config.yaml
num_hidden_layers: 15
hidden_size: 128
num_attention_heads: 2
num_key_value_heads: 2
head_dim: 64
intermediate_size: 384
vocab_size: 2048
hidden_act: "tanh_gelu"
norm: "layernorm"
norm_place: "pre"
norm_eps: 1e-05
positions: "learned"
qk_norm: true
attn_scale: 0.125
bias: "all"
tie_word_embeddings: false
parallel_block: false
init: "normal"
init_std_qkv: 0.0442
init_std_o: 0.00809
init_std_up: 0.0442
init_std_down: 0.00809
optimizer: "cautious_adamw"
learning_rate: 0.00252
beta1: 0.9
beta2: 0.95
weight_decay: 0.069
lr_head: 0.00846
warmup_steps: 213
schedule: "wsd"
decay_fraction: 0.813
decay_shape: "linear"
final_lr_fraction: 0.1
batch_tokens: 32768
max_seq_len: 1024
doc_mask: true
train_tokens: 187600000
max_steps: 5726
dataset: "wikipedia_en"
Each number is 128 + 24 x the weight over its row's rms, rounded and kept within 0 to 255. Layers, rows and columns count from 0. The size above them is the row's rms in percent of the matrix's.

# layer 2 attention query, 128x128, rms 0.1, rows 22-75, columns 0-127
size [141  78  90  88 130  78  79  81  80  70  82 113  91  89  72  85  84  77  80  84  77  80  81  88  73 126  79 134  69  79  78  86  73 125  97  91 199  86  76  85  86  88 119 108 113 101 115  97 108  96  97 131 101  91]
[[128 135 155 140  56 182 112 127 133 126 141 149 141 151 116 127 127 148 101 128 153 164 115 151 108 158 109 108 156 108 139 125 116 149 173 110 162 122 130 118 107 122 109 147 108 154 167 138 112 111  95 125 119 151 151 124 157 125 116 146 116 131 147 148 105  91 125  94  86  96 147 113 138 165 119 149 209 131 132 133  95 134 183 106 182  91  89 105 114 143  91 110 144  99 128  94 147  95 108 122 109 119 119 112 168 121 124 106 175 114 113 135 117 106  94 119 137 106 131 146 148 147 141 123 145 145 103 116]
 [109 126 103 136 175  64 146 127 126 132 171 176 100 129 170 115 145 131 160 120 136 144  95 124 116 129 124 117  95 119 123 113  96 133 126 147 138 112  75 150 132 102 170  93 168 149 120 124 136 170 155 105 131 119 135 112 115 161 154 113 112  87 118 136 136 119 172 147 143 117 149 132 112 158 124 105  97 132  90 149 134 128  93 139 120 126 182 153 157 102 118 117 110 165 164  96 155 138 123 172 132 136 144  95 100 115 158 103 105 156 120 101 120 129 133 155 123 184 165 117 102 156  99 136 120 108 127 115]
 [ 93  93  93 126  97 105 116  90 147 122 149 116 139 140  75 113 144 148 138 123 147 128 134 144 141 140 114 112 141 149 109 118 159 151 110 137 100 157 137 111 114 135  96 155 146 166 136 114 148 145 137 127 153  90 144 152 133 127  85 148 167 193 106 111 164 108  83  94 160 131 138 150 126 113 129 124 146 130 139 167 109 135 174 181 139 112  99 103 129 145 112 115 156 159  84  98 171 108  96 137 111 117  96 126 151 174 103  97  97 105 105 141 131 150 144  85 125 129 134 158 147 148 136 110  96  99 123 142]
 [116  99 140 104 130 128  99  82 112 147 159  86 199 151 160 123 126 149 137 149 146 138 145 141 151 165 126 177 152 137 173 141 116 105 145 138 102 140 166  98 112 169 100 128 138 128 127 127 156 144 115 100 110  51 144 139 138  99 116 140  88 135 120 143  77 136 122 129 142 100 120 130 140  88 166 107 100 114  94 102 142 148 123 140 132 118 105 136 138 153 146 116 121 150 129  97 120 162  46 116 121 141 113 131 124 159 110 128 105 133 116 158 120 117 118  90 157 121 146 141 148 135 104 113 127 133 160 137]
 [125 117 116 102 198 102 145 135 142 129 124  94 139  83 139 138 149 123 169 132 105 100 160 121 144 108 145 142 119 136 131 112 136 100 108 135 102 113 124 141 129 134 143 137 155  89 120 114 150 178 147 116 147  90 105 134 110 145 123  95 103 150 120  95 123 170 125 159 143 125 136 167 117  95 142 120  34 123 130 121 163 122  67 151  74 143 168 149 120 106 161 131 120 145 118 146 128 148 136 151 126 136 135 160  85 140 109 146  67 144 136 126 133 151 132 143 124 162 118 106  97 104 133 131 121 114 155 138]
 [135 128 139 152  58 121 137  99 102 102  74 169 121 158 105 146 105 134 106 147 131 151 145 107 129 134 118 115 114 120 149 131 136 108 131  65 113 127 116 134  88 134 140 126 132 157  99 126 115  83 161 158 120 152 168 172 136 141 129 147 127 141 111 148 108 142 120  81 122 138 148  77 111 121 135 125 185 124 138 154 112 138 153 121 192 147 102 107 115 143 102  97 126  88 146 100 118 133 116 104 129 118 131 100 157 153 108  99 155 111 126 133 137 155 158  92 127  91 120 184 162 156 120 111 109 133 113 121]
 [134 119 146 100  70 169 121 118 133 124 112 100 173 147  91 102 140 138 116 107 168 149 124 150 123 147 137 154 178 122 147 121 164 107  98  88 142 128 131 117 155 157 105 154 118 131 138 141 120  89 103 127 157  90 103 167 117 146  74 149 142 146 130 164 115 165  86 114 104 110 101 147 124 133 166 140 156  97 149 116 140 106 169 135 124 104  93 120  98 156  92 142 173  95 136 132 117 152 132 104 145 116 117 165 146 177 115 162 169 106  87 135 127 129 152 115 137 103 134 134 139 134 121 120 119  96 127 113]
 [137 120 125 134 176 111 118 153 135 156 187 114 114  90 164 128  91 119 146 127 120 118 103 133 126 112 134  82 135  81 117 117 105 129  70 134 124 117 116 134 128 115 113 109 138 107 144 125 156 157 121  96 153 119 102 105 104 105 135 140 154 130 135 124 100 128 132 151 142 127 113 120 123 124 135 145 110 132 127 117 141 120  66 140 107 122 197 103 149  88 140 165 105 168 118 125 146  89 174 178 136 110 143 132  70 107 196 111 136 131 135 117 106 118 100 135 139 179  80 114 155 131 145 114 139 140 125 132]
 [158 107 146 128 176 110 120 140 115 130 182 157 111 117 176 134  61 125 149 108 104  96  96 118 118  99 140  76 123  76  84 121 114  99 107 151  83 139  98 148 125 100 103 137 127 114 129 105 133 130 127 106 132 139 115 131  98 113 156 118 158 105 147 125  99 147 137 139 131 117 117 118 124 119 123 126  99 141 134 123 151 129  71 138 113 123 172 106 162  86 175 169 114 153 148 138 146 100 178 178 165 108 141 115  82 105 166 116 130 149 141 105 110 123 136 135 127 150 112 122 152 124 145 122 128 121 122 118]
 [101 123 100 119 132  69 150 167 136 138 133 148  93 147 140 144 138  92 134 137 127 113 131 123 119 124 156 128  98 147 110 127 119 153 150 103 149 129  91 124  94  87 167 117 152 146 113 133 112 168 129 127 156 150 141 102 110 115 187 113 116  95 133 106 142  90 146 143 135 147 121 193 118 159 120 105 109 184 126 134 113 156  72 107 137 125 159 147 155  72 102 136  72 164 106 144 130 143 153 139 133 122 144 127 108 115 125 131 109 143 132 121 140 128  71 158 135 153 153 101 107 111 125 118 169 119  94 149]
 [ 89 137 144 131 149 111 177 126 139  87 101  91  95 143  86 145 165 139 137 160  89 161 156  89 127 163 156 183 132 152 172 145 134 143 166 139 141  69 173 123 152 163 152 113 157 121 114 139 101 106 147 134  85  97 141 124 164 128 122  99 104 132 123 116 142  99 110 133 105 111 117 158 130 107 152 134 109  82 128 141 122 122 156 144 163 133 123 124 118 139  83  85  98  94 120 130 115 124  96  75 114 134 122 102 146 133 105 115 126 121 112 136 144 126 111 129 172 107 154 119 126 129 143 127 152 138 133 156]
 [123 132 106 101 193  79 156 138 155 135 157  79 114 102 139 135 126 118 183 138 132 109 136 101 142 112 155 126 138 142 108 113 127 139 109 148 129 143 136 160 136 114 145 135 164 116 136 106 146 169 158 133 146  98 132 122 111 121 124  95  99 130 126 115 111 150 127 170 165 152 106 170 122 132 128 105  54 125 116 112 151 120  69 159  82 143 180 141 154 112 154 146 105 182 119 136 145 127 148 139 135 144 131 168  68 130 131 151  95 132 134 135 130 122 115 132 122 167 123 106 100  94 128 132 140 122 145 148]
 [122 160 150 146  78 163 116 138 134 110  87 169 131 166  89  96 131 145 118 135 130 160 123 134 117 144 112 150 123 128 152 139 119 142 165 115 131 130 133 115 104 138 125 136  93 146 131 146  94  81  98 151 109 173 143 161 162 122 144 135 129 115 125 141 140 102 119  99 102 123 114  79 120 159 111 134 187 110 132 131 121 133 188  99 185 137  80 116 116 159  95  99 147  78 129 114 120 132  96  82 108 138 122 111 183 126  96 126 155 128 128 118 128 118 124 103 143  75 151 138 143 153 132 120 121 127 112 106]
 [131 136 135 152  75 120 114 107 141 105  93 134 159 149 112 135 115 139 144 133 134 112 131 133 117 136 101 149 133 142 146 134 127 117 160 117 117 134  98 102  90 169 127 168 104 164  93 159 106  82 147 161 104 139 140 140 138 135 109 149 123 142 127 126 147 125 110  77 106 129 136 117 129 118 101 120 196 112 143 153  95 114 205 120 163 139 106 130  93 180 114  84 152  98 147 131 107  99  99 116 128 128 138  81 164 142  80 142 149 111 125 124 126 153 173 123 109  70 159 146 132 127 122 117 130 114 116 134]
 [140 126 130 151 169 133 142 143 140 180 167 168  96 110 169 134  87 113  93 118  99 115 124 129 103 106 108 101 109 103 113 127  87 106 124 166 132 154  85 135 120 102 117  81 148 118 102 116 144 163 119 122 140 169 130 117 116 147 148 117 127 104 146 131  83 147 145 164 151 136 149  90 106 134 137 142 121 141 108 147 146 137  89 132 112 119 180 124 155  95 143 149  91 149  99 127 134 116 181 191 133 108 133 137 117  80 163 131 118 113 136  91 112 107 125 157  91 173  99 136 121 126 125 112 127 117 125 105]
 [111 142  99  86 158 112 145 111 144 102 110  82 156  88 104 126 176 132 163 128 116 104 181 132 138  94 170 174 122 168 160 145 153 122 139 139 122 113 158 119 132 111 141 126 142 122 144 118 141 168 168 120 121  90 102 124 104 128 134  92 116 122 114 112 157 142 119 134 146 152 144 175 115  99 146 107  55 111 138  96 139 119  93 121 106 144 135 164 126 100 140 103  92 142 108 145 122 177  97 107 102 116 119 175 106 171 115 148 120 128 131 150 139 160 129 122 131 152 148 111  86 103 124 118 132 122 142 140]
 [103 148 121 100 112 160 157 132 140 123 101 135 111 135  56 115 187 146 128 152 103 153 145 124 126 142 142 175 149 159 173 135 139 143 143 123 133  75 184 142 146 120 133  92 149 126 171 152 127 141 115 118 133  74 124 141 139 125 137 133 106 105 119 139 131 132 119 150 123 133 107 152 115 121 177 118  97 124 141  85 152 140 120 151  97 140  87 115 116 142  67 110  91 127 111  97 154 153  88  83  85 133 100 167 117 169 140 118 138 125 126 135 123 124 123 108 179 141 125 127 114 145 112 130 126 151 139 140]
 [163 134 129 187  93 115 153 112 118 130  92 136 147 148 129 134  84 101  96 130 164 141 103 123 133 113 129 127  93 104 123 134 106 129 139  95 102 147 104  95  78 145 140 130 124 178  81 153  98  89 115 146 104 166 164 158 145 175  90 129 109 171 113 145  92 145 124 106 136 130 134  99 145 139 126 136 196 128 144 142 108 113 182 126 152 116 108  96 104 175 127 118 128 103 128 138 120 101 156 117  93 151 130  96 146 103 104 130 152  94 133 116 122 139 114 114 108 122 142 156 139 139 139 156 117 119 123  95]
 [166 122 146 148  83 115  97 105 126  99 105 150 159 142 124 121 105 133 146 124 130 110 112 125 116 126 108 144 110 127 118 157 136 126 157 118 101 154 103 116 135 139 129 170 130 132  95 149 102  81 140 159 108 178 138 153 101 123 125 142 151 142 126 139 141 132 113  82 109 151 140  85 131 109 105 137 174  98 108 146  90 124 205 128 163 127 122 122 126 160 148 104 167  79 118 136  89 116 132 112 153 133 129  95 175 135  83 147 136 127 125 114 124 128 165 108 109  54 162 147 157 118 106 137 129 108 111 132]
 [108 141  87 102 148 135 148 114 145  95 112  85 172 113  96 144 195 139 164 125 131 168 176 127 167 148 128 165 145 174 166 123 155 134 142 122 129 119 149 121 120 129 161 143 158 135 140 116 137 156 117 131 110  78 117 139 131 141  90 123  82 117 103 115 152 115 113 125 133 113 124 187 110 113 160 105  60 128 143 123 128 152 111 149 104 106 114 161 135 119 118  87  99 141 134 115 157 149  66  96  97 111 111 142 122 172 128 119 109 121 114 137 145 151 132 127 140 135 152 128 103 131 123 114 117 129 152 156]
 [149 146 138 142  64 100 147 126 102 115 152 118 121 129  84 125 122 127 130 113 140 118 121 110 136 117 158 129 150 162 159 207 191 113 132 130 115 170 158 133 161 128  93 126 134 125 112  89 115 136 124 135  88 138 132  99  93 126  94 163 127 141 141 126 123 121 128  82  99 203 148 138 123 147 145 134 132 117 140 128  92 117 175 140 134 136 164  96 102 141 117 133  99 141 118 113 146 138 123 107 119 115 113 117 159 177 134 133 131 125 141 142 136 157 137 105  95  82 163 136 104 127 143  99 133 104  80 149]
 [119 150  91 110 147 122 148 106 142  90  99  96 144 111 100 121 199 126 182 131 120 154 170 107 145 129 142 195 136 185 176 144 175 123 136 128 132 129 147 122 117 130 172 122 129 140 125 124 112 131 154 134 132  93 122 156 140 118 103 103  86 127 118 112 137 122 107 114 142 145 118 183 121 125 153  95  54 133 141 118 104 112 106 137  99 115 128 139 142 138 142  93  93 149 129 106 166 130  76  98  93 134 111 136 112 150 105 134 108 117 125 120 157 144 141 133 135 121 175 140 112 126 112 116 124 130 152 139]
 [139  84 167 149  95 153  96 127 141 137 113 190 126 163 121 145 124 134 105 138 121 139 111 178  97 165 119  73 128 141 148 100 122 109 135 122 123  81 121  85 152 149  93 134 108 124 143 138 123 137  97 122  86 146 147 113 160 117 126 168 131 109 120 119 114 173 158 118 112  73 139  75 162 112  83 147 174 120 118 141  98 143 154 135 106 101  98 122 104 142 130  97 130 118 140 125 126 131 104 112 111 112 126 111 137 126 100 128 140 130 130 103 170 159 106 146 103  83 123 173 148 133 165 148 145 139 118 121]
 [103 122 114 102 184 135 134 141 175  95 114 132 134 105  92 102 130 171 116 147  65 131 144 115  84 117 119 111 100 159 127 105 172 142 133 129 119 107 102 112 148 157  99 134  98  85 156 141 144 185 123 139 154 120 114 148 153 137 115 126 142 160  94  95 173 178 129 137  98 131 115 116 120  94 129 154  97 114 135 135 154 125 101 148 100 147 124 117 133 148 137 159 137 116 127 147 156 152 118 103  86 109 125 163 106 119 103 123 118 145 167 113 150 106 156 124 163 146 106 128 150  82 171 144 147 109 132 144]
 [163 126 125 128 164 127 145 164 128 175 190 149  77 117 155 129 120 128 110 137 123 126 109 122 130 122 148  78 164  90 114 109  96 148 110 129 127 102 142 165 159 119 120  79 124 104 142 128 138 122 119 118 109 119 121  73 130 123 134 150 133  91 152 132 115 119 171 151 137 104 124 107 127 151 144 136  95 144 116 129 154 128  85 123 118 125 138 120 154  68 138 153 105 168 127 136 132 114 171 168 139 114 119 136  73 104 183 114 150 119 114 109 130 106 104 166 158 190 105 117 150 129 136 113 135 154 140 137]
 [106 138 182 158  90 153 133 124 145 120 135 138 145 158 111 142 129 130 118 155 143 146 108 150 116 133  98 110 128 160 161 122 140 135 166 114 158  96 141 109 121 143 137 111 105 185 118 155  93  79 124 113  89 140 161  91 158 118 138 164 149  83 139 112 138  86 145  90 102 102 114 116 157 146 138 124 188  95 123 119 103 125 177 111 175 100 105 107 103 113  90 121 119 133 155 131 120 106 103 101 121 101 121  88 157 128 122 126 144 134 121 157 164  86 112 140 139  91 155 127 134 161 133 143 146 129 102 136]
 [ 93 109  92 114  89 115  87  75 146 110 140 110 153 148 131 102 135 124 153 103 150 142 140 163 114 147 150 135 108 162 135 172 122 163 159 159 174 161 122 105 134  97 115 177 109 173 115  98 131 127 131 148 109 105 126 114 141 133  85 129 132 166 122 130 157  99 105 101 112 122 144 130 121 152 148 135 127 140 125 161  81 113 160 129 133 116 145 151 114 116 111 101 138 137 136 109 162 130  92 115 127 130 139 124 171 144  99 130  86 125 145 126 131 191 157 124 157 120 196 138 138 164  95  97 118 104 136 143]
 [118 131 134 142  67 149 112 119 120 115 108 154 154 153  91 138 148 134 106 144 149 163 110 134 121 164 106 127 135 134 151 127 110 138 166  88 135 116 151 101 116 142 124 116 107 164 139 168 106 101 107 134  92 148 164 123 171 105 111 152 132 123 114 128 132  90 134  87  87 114 127  94 141 149 118 130 202 134 126 125 103 130 195  97 180 119  91 120 109 135  85 100 129  96 143 101 125 120 104  87 102 116 108 101 187 128 117 134 149 115 105 129 131 118 133 113 141  86 145 148 141 169 133 133 138 137 114 137]
 [121  90 163 106 166 146 149 164 147 149 146 133 124  98 147 138 100 139  90 117  98 122 140 141 115 123 182  46 159 106 121 103 133 148  83 138 101 115 103 140 136 107 131 151 144  93 143 109 180 174 111 113 154 111 108 128 103 124 132 110 127 144 152 105 130 167 133 173  98 121 133 110  97 131 114 161  95 148 129 134 169  86  87 114 116 148 150  98 144 117 152 158 112 115 133 129 163 146 167 179 128 117 145 148 126 126 142 128 158 129 152 120 110 123 134 105 119 166  85 114 122 106 132 141 112 125 136 112]
 [118 147 103 112 111 121 133 110 148  90  72  83 145 134  93 124 162 146 151 162 130 149 171 118 151 128 164 189 112 186 184 144 168 138 134 143 144 114 147 114 123 130 155 134 129 134 119 126 120 123 142 148 109  87 115 155 141 133 112 127  84 123 122  85 153 118 116 113 121 135 162 163 122 101 141 116  56 121 149 128  90 114 141 126 136 142 106 147 131 149 136  93 116 147 128  91 140 157  90  80 106 125 112 135 131 157 108 108 125 112 122 134 169 157 154 104 124 114 161 123  88 101 100 132 120 121 141 138]
 [169 118 138 146 111 124 119 113 115 127 127 115 111 156 197 142  66  88  97 127 121  89 101 138 112 111 127 103 122 101  89 149 104 150 163 122 131 168 111 111 117 113 106 129 100 136  77 108 107  92 150 167  94 176 127 113 139 132 156 133 144 138 122 134 118 132 151 112 113 143 128  79 159 130 106 145 188 142 130 143  89 145 158 100 170 134 130 134 130 130 135 136 130 109 106 132 116 101 172 152 162 133 165  91 148 100 124 161 131 129 167 147 110 139 142 126 106  88 141 148 145 141 103  96 156 133 107 125]
 [100 125  95 108 144 148 147 138 122 106 118 140 122 130  75 116 156 143 141 146  96 169 159 119 133 149 105 152 144 152 194  86 141 126  97 135  87 108 161 109 142 163 126 107 147 130 161 140 112 154  98  97 169 131 143 168 187 127  97 148 125 142 112 116 117 123  94 132 166 123  96 145 126 134 140 117 106 119 137 139 133 144 112 154 116 135  83 102 138 149  97 121 121 144 125 105 152 142  74  87  93  98  76 127 108 175  93 123 109 145  99 150 133 104 132 116 159 105 141 131 160 158 140 143 118 129 141 141]
 [114 128 103 140  75 157 112  77 141 105 104 114 155 133 121  93 135 104 159  77 184 133 171 167 153 145 140 183 107 143  92 161 121 117 154 134 146 137 147 105 121  99 134 167 109 129  97 110 130 112 130 159 132 154  79 148 154 116  87 134 150 131 102 141 155 128 123 145 120 119 141 164 138 108 143 131 129 122 127 168 114 145 185 129 136 138 110 155 133 138 112  85 140  96 104 124 110 122 116 105 133 112 131 128 143 130  99 147  96 123 145 130 138 151  92 110 146  52 170 115 137 120 101 125 142 125 147 140]
 [105 130 154 160  72 166 132 124 128 120 138 142 139 159  81 131 142 117 108 122 176 170 110 137 111 170  98 142 152 135 136 120 115 146 152 112 176 102 137 107 120 160 129 136 102 145 156 144 112 102  96 119 117 129 155 121 141 134  92 144 148 130 130 152 127 105 117  98 102 101 122 106 139 155 135 151 206 128 132 111 106 142 183 120 164  90  74  99  96 119  73 120 141  81 129 119 151 110 105 103 103 118 118 106 177 130 118 115 166 111 110 128 132 114 115 149 132  94 145 140 134 146 151 139 113 130 130 109]
 [178 131 141  96 106 169  94 149  95 133 137 164 123 138 149 110 113 135  93 106 134 117 117 137 162  93 148 120 154 122  64 110 164 114 114 115 158 175 111 152 162 121 101 138  88 113 174  73 146 113 114 106 148 133  93 112  93 123 145 155 159 121 169 190 130 145 133 148 132 151 134 116 123 129 109 164 147 159 140 137 134 147 128 130 102 118 117 119 108 131 147 114 152 103 118 146 158 157 159 159 156 130 135 126 145 113 159 143 165 112  96 121 110 148 134 177 120 104  94 123 141  88 144 105 132 140 129 104]
 [156 133 155 173  86 151 122 121 106 163 128 152  95 147 147 142  67 135  79 138 145 132 102 131 151 114 106 107 126  96  93 119 105 134 134 117 133 144 127 140 100 144 103  95  91 155 128 124  88  77 127 118 127 161 154 125 148 134 151 160 143 111 166 159  97 118 133  93 131 138 113  82 137 145 123 147 204 120 107 119 122 140 150 123 188 133  88 106 134 143 139 139 159 115 141 116 101 103 144 151 129 131 127  79 165 106 113 115 171 104 128 125 120  98 114 136 123  82 122 142 162 154 120 118 125 144 124 118]
 [101 126 149 152  70 164 112 139 141 115 144 132 151 151  96 124 149 128 109 156 151 153 107 145 100 169 106 120 144 135 173 110 136 174 175 110 157  97 145  90 100 142 116 131 114 145 153 157 122 106 102 126 111 142 170 115 164 107 135 155 113 116 144 113 130  88 144  96 100 108 139 119 139 148 123 137 176 141 132 117 104 149 166 105 170 103  89 119 116 104  75 115 110 111 137 102 125 107 106  99 108  95 123  95 183 141 127 113 153 132 107 126 136 103  88 130 143  82 150 153 152 143 138 132 154 141  99 132]
 [164 128 138  94 147 119 141 118 124 170 124 112  75 137 182 115 118 107  79 107 148 116 124  86 147  90 167 148 147 108  92 158 130 113  83 141 120 167 125 148 122 120 146 124 145  90 143 106 132 123 124 107 130 109 105  93 116 120 165 107  93 102 135 107 135 112 148 201 145 145 112 131 134 157 117 169 111 153 134 147 149 128  87 102 116 140 141 133 167 129 165 137  91 125  89 149 128 119 142 160 156 166 123 124 118  92 157 128 134 120 113 119 109 149 101 153 114 173 121  96  91 122 132  98 110 139 148 139]
 [147 119 165 141 128 142 117 130 112 166 179 161 104 107 180 126  62 125 102 109 110  79 110 120 108 111  89  58 144  99 122 107 114 128 106 150 138 126  98 127 165 117 100 129 139 112 100 125 139 115 133  96 135 140 108  91 126 151 147 152 171 121 144 144 113 107 180 142 124 111 129 109 137 137 102 143 145 123 134 140 116 104 118 139 113 127 153 117 128 135 136 163 165 134 131 148 134  97 180 184 164 160 149 116 107  90 140 128 147 132 113 115 122  95 129 155  88 138 100 108 134 133 143 141 117 130 102  76]
 [157 119 143 173  70 144 100 105 111 137 129 113 160 175 146 131  84 127 103 124 154 131 109 138 107 140  99 109 132 117 141 141  99 137 148 124 139 137 144 100 114 125 111 134  82 140 116 155 131  83 131 147  98 151 146 120 150 152 111 152 171 164 142 141 120 107 106  95 118 103 129  92 143 137 108 147 201 127  98 153  84 102 187 116 144 126 100 120  78 153 132 136 148  91 117 153 137  82 133 128 109 139 163  84 168 107 106 129 141 116 148 132 130 116 150 135 121  92 146 130 155 135 139 151 105 150  99 123]
 [145 124 140 142 135 133 137 151 120 148 180 157 102 105 184 114  53 121 100 119 110 119  96 141 130 111 132  73 118  56  93 116 107 121  79 128 131 126  96 120 129 110 112 103 132 123 137 118 153 142 141 116 117 166 122 131 103 116 138 156 156 126 147 126  85 158 143 144 140 132 128 104 124 129 112 143 132 143 127 151 151 146  94 119 126 133 155  92 146 112 153 154 147 150 120 141 107 126 174 182 181 112 147 118 103 100 185 138 119 123 136 123  95 106  94 135 128 154  72 122 159 137 127 120 135 141 124 146]
 [115 132 120 119  93 161 132 101 133  86  76 125 176 134  66  95 198 121 145 122 163 143 164  99 133 160 101 169 124 138 164 158 137 173 164 122 147 123 152 109 142 135 137 139 103 115 141 150 112 120 122 153 119 110 129 151 126 134  93  98 131 132  93 140 166 108 106 144 118 137 123 131 113 123 141 119 157 141 155 124 110 119 166 126 133 135  83 133 116 165 102  96 148  90 114 122 138 139  98  85  95 115 102 133 158 171  73 138 118 129 145 126 136 126 153 118 131  77 145 123 106 128 152 142 133 147 118 100]
 [ 99  93 161 157 120 122  94 110 119 107 124 128 155 122 157  67 141 134 153 102 123 109 136 137  72 152  94 132 127 123 149 119 164  82 150 111 122 162 158 133  91  95 128 132 139  87 158 131 108 147 166  85  95 135 131 126 123 153 119 158 101 122 132  97 130 133  96 148 150 144 132 147 118 153 182 142 125 139 126  87  84 130 151 121 101 147 131 142  83 121 100 102 136 110 108 111 149 129 135 128 110  76 142 142 149 110 162 134 154 164 170 132 149 177 121 164 134 145 110 125 116  99 134  88 120 116 115 144]
 [141  86 153 169 120 107 134 107 131 128  97 126 121 127 122 134  86 189 165 185 117 120 125 110 127  50 133 103 115 145 121 128 131 132 154 162 178 129  88  82 144 145 142 136 117 117 121 123 140 100 113 153 127 114 147 105 112 136 140 132 141 154 115  96 128 123 106 136 162 133 108 165 118 102  94 170 132 115 101 122 135 166 107 134 129 115 129 113 125 136 145 162 140 177 147 121 123 141 134 107 164 135 182 107 127 169 117 151 137 118 110 134 117  74 151 125 156 133 118 133 110 109 150  85 178 134  93 111]
 [127 137  86 143 123 130 120 124 143 152  85  95 130 135 137 130  94 219 115 153  95  88 163 105 129 119 142 121 152 134 156 137 137  52 136 146 152 109 136 110 126 139 125 181 104  96 132 138 131  94 104 159 108 114 146 121 124 111 126 159 140 119 146 104 169 135 141 101 129 128 143  87 133  93 133 185 107 134 156 125 117 107 135 143 131 172 114 132 152 138 122 160 130 106 121  98 120 141 110  85 144 139 171 132 124 174 115 107 149 103 134 113 116 152 171 129 136 132 149 148 153 151 153 126 162 110  93 126]
 [138  88 116 128 139  84 118 145 119 162 145 141 146 125 115 176 136 132 138 113 135 129 156 156 164 131 166 103 131 102  75 153 101 157 101 144  85 133 131 127 145 142 143 113 152 129 106 102 109 189 114 141 137  96 116 130 138 161 155 105  69 131 146 125 102 158 123 134  88 107 144 151 153 163  92 103 147 164 114 127 126 186 136 154 152 123 140 125 116 141 159 130  88 124 101 127 156 130 121 141 110 111  91 164 117  97 142 116  95 123  87  90  97 132 116 126 113 140 126 139  98 118 160 105 103 110 181 137]
 [162 127 129 111 130 159 100 131  94  99 138 158 167 134 111 168  91 127 126 110  70 111 101 102 117 119 149 169 111 133 119 133  96 113  96 112 133 143  80 136  93 124 112 148 170 148 110 129 117 135 158 149  88 121 144 145 126 137 130  89 139 120 124 177 146 135 144 128 130 127 109 106 142 143 144 113 139 152 146 145 163 120  77 163 187 127 138 152 133 169 137 111 146 119 141  92  94 133 123 134 117 122 131 130 122 168  98 148  86 122 128 137 148 139 160 128 172 173 143 114 152  88 109 110 107 151 109  66]
 [127 162 135 173 138 101 148 145 129 139  95 116 136  96 106 165 105 131 119 121 128 138 125 137  97  97 132 129 153 133 130 100 129 126 112 119 150 121 136 143 170  74 164 142 127 101  94  98 117 113 120 185 142 152 121  89  90 136  60 109 112 109  86 147 123 147 138 117 105 159 147 143 150 155 106 108 104 148 151 112 136  89 112 104 128 104 175 136 150  99 173 165 115 181 145 165 173 144 108 129 107  97 150 148 105 145 122 121 121 115 137 135 120 142 115 100 101 138 125 130  90 122 144 178 108 110 135 105]
 [164 140 103 124 100 139 135 128 122 122 121 120  98 147 130 133 102 183 131 157 110  94 131  92 135 131  96 109 134 130 169 174 124 129 145 123 163 132  73 113 139 105 121 125  91 137 100 129 111  84 111 170 140 128 121 134 190 143 121 126 150 130 119 151 114 119 132  78 134 159 138 109 157 101 129 190 134 105 134 102 114  81 127 126 137 109 122 133 103 130 101 150 199 148 134 101 106 142 129 118 160 142 183 121 139 138 109 180 119  98 137 148 152  96 151 144 146 133 132 130 103 142 152 142 124 151  86 101]
 [144 145 121 105 161  70 158 146 118 126 152 129 139 120 146 170 108  75  87 124 167 139 152 143 156 122 140 117 100 121 128 126 164 142  97 120  76 129 149 108 114 147 118  89 136 156 130 147 146 141  53 138 170 131 136 137 116 142 161 122 116 126 144 126  88 125 130 139 131  92 146 114 115 125  51 128 155 116  90 144 151 128  96 120 131 112 117 159 119 132 161 118 128 125 164 141 103 140 132 137 153 129  80 132 131 120  93 107 109 112 126 147 126 122 140  87 104 104 129 145 152 153 173 123 187 133 136 155]
 [111 156  96 146 149 127 119 102 164 138  97 123 161 146 140  40 104 156 134 154 103 104 119 124 140 144 123 152 134 132 155 115 142  78 111 147 143 116 112 128 120 152  96 151 127 152 130 169 138 167 115 170  78 125 120 121 133 128 149 111 146 108 133 129 126 127 150  96 120 105 168 114 132  98  98 120 133  79 154 162 124 146 120 126 125 110 145 145 160 139  96 128 135 128 103  96  80 159 100 123 139 186  95 136 180 134 125 106  85 133 147 117 136 159 130 140 132 151 113 152 147  96 115  92 110 154  97 135]
 [120  94 151 153 107 127 124 159 105 124 169 145 121 117 130 157 137  89  94 142 167 130 127 132 113 135 144 130 130 109 110 129 132 177 146  95 152 154 144 131 100 140 120 129 144  99 112 111 114 194 115  89 132 138 108 115 112 147 154 126 132 118 137 148 104 132 140 166 115 132 119 130 102 189 132 139 179 156  91 121 124 120 165 121 142 115 124 119 104  87 104 123 111  97 130 163 149  84 123 173  83 124 101 129 128  68 192 102 133 114 111 113 103 146  83 125 106 137 152 112 115 152 173  98 121 134 134 138]
 [146  98  99 104 142 126 146 126 113 102 155 119 117 139 155 136 172 122 125 122 143 161 168 127 161 150 110  93 112 144 131 114  96  84 156 125 140 144 164 163 111 115 160 106 137 133 137 103 137 109 104 122  70 128 137 145 146 147 109 148  97 107 185 129 151 103 155 183 139 126 185  92 126 168 141 141 126 114 120 106  76 120 115 109 121 146 145 140 102  93 111 118 122 116 129 117 184 137 117 104 128  85 150 109 134 114 134 150 177 111 106  99 153 130  95 133 106 120 106 160  92 138 158 135 135 119 136 175]
 [106 151 139 147 125 129 124 103 126 166 108 143 153 129  86  95 103 125 100 154 139 123 101 114 115 136 163 124 136 121 112 145 145  99 103 149 109 150 171 133 140 176 154 151 144 114 121 120  85 137 138 149  91 156 123 152  97 114 134  98 117 145 111  74 145 122 130 138  85 136 107 159 130  60 104 140 156 181 164 127 142 167 173 122 118 148 124 104 187 120 133 135 106 128 140 154 131 175 167  96  92 152 118 111 115 138 107 132 104 155 169 137 105 109 130 131 130  91  98 115 174 128 138 137 135 114 110 137]]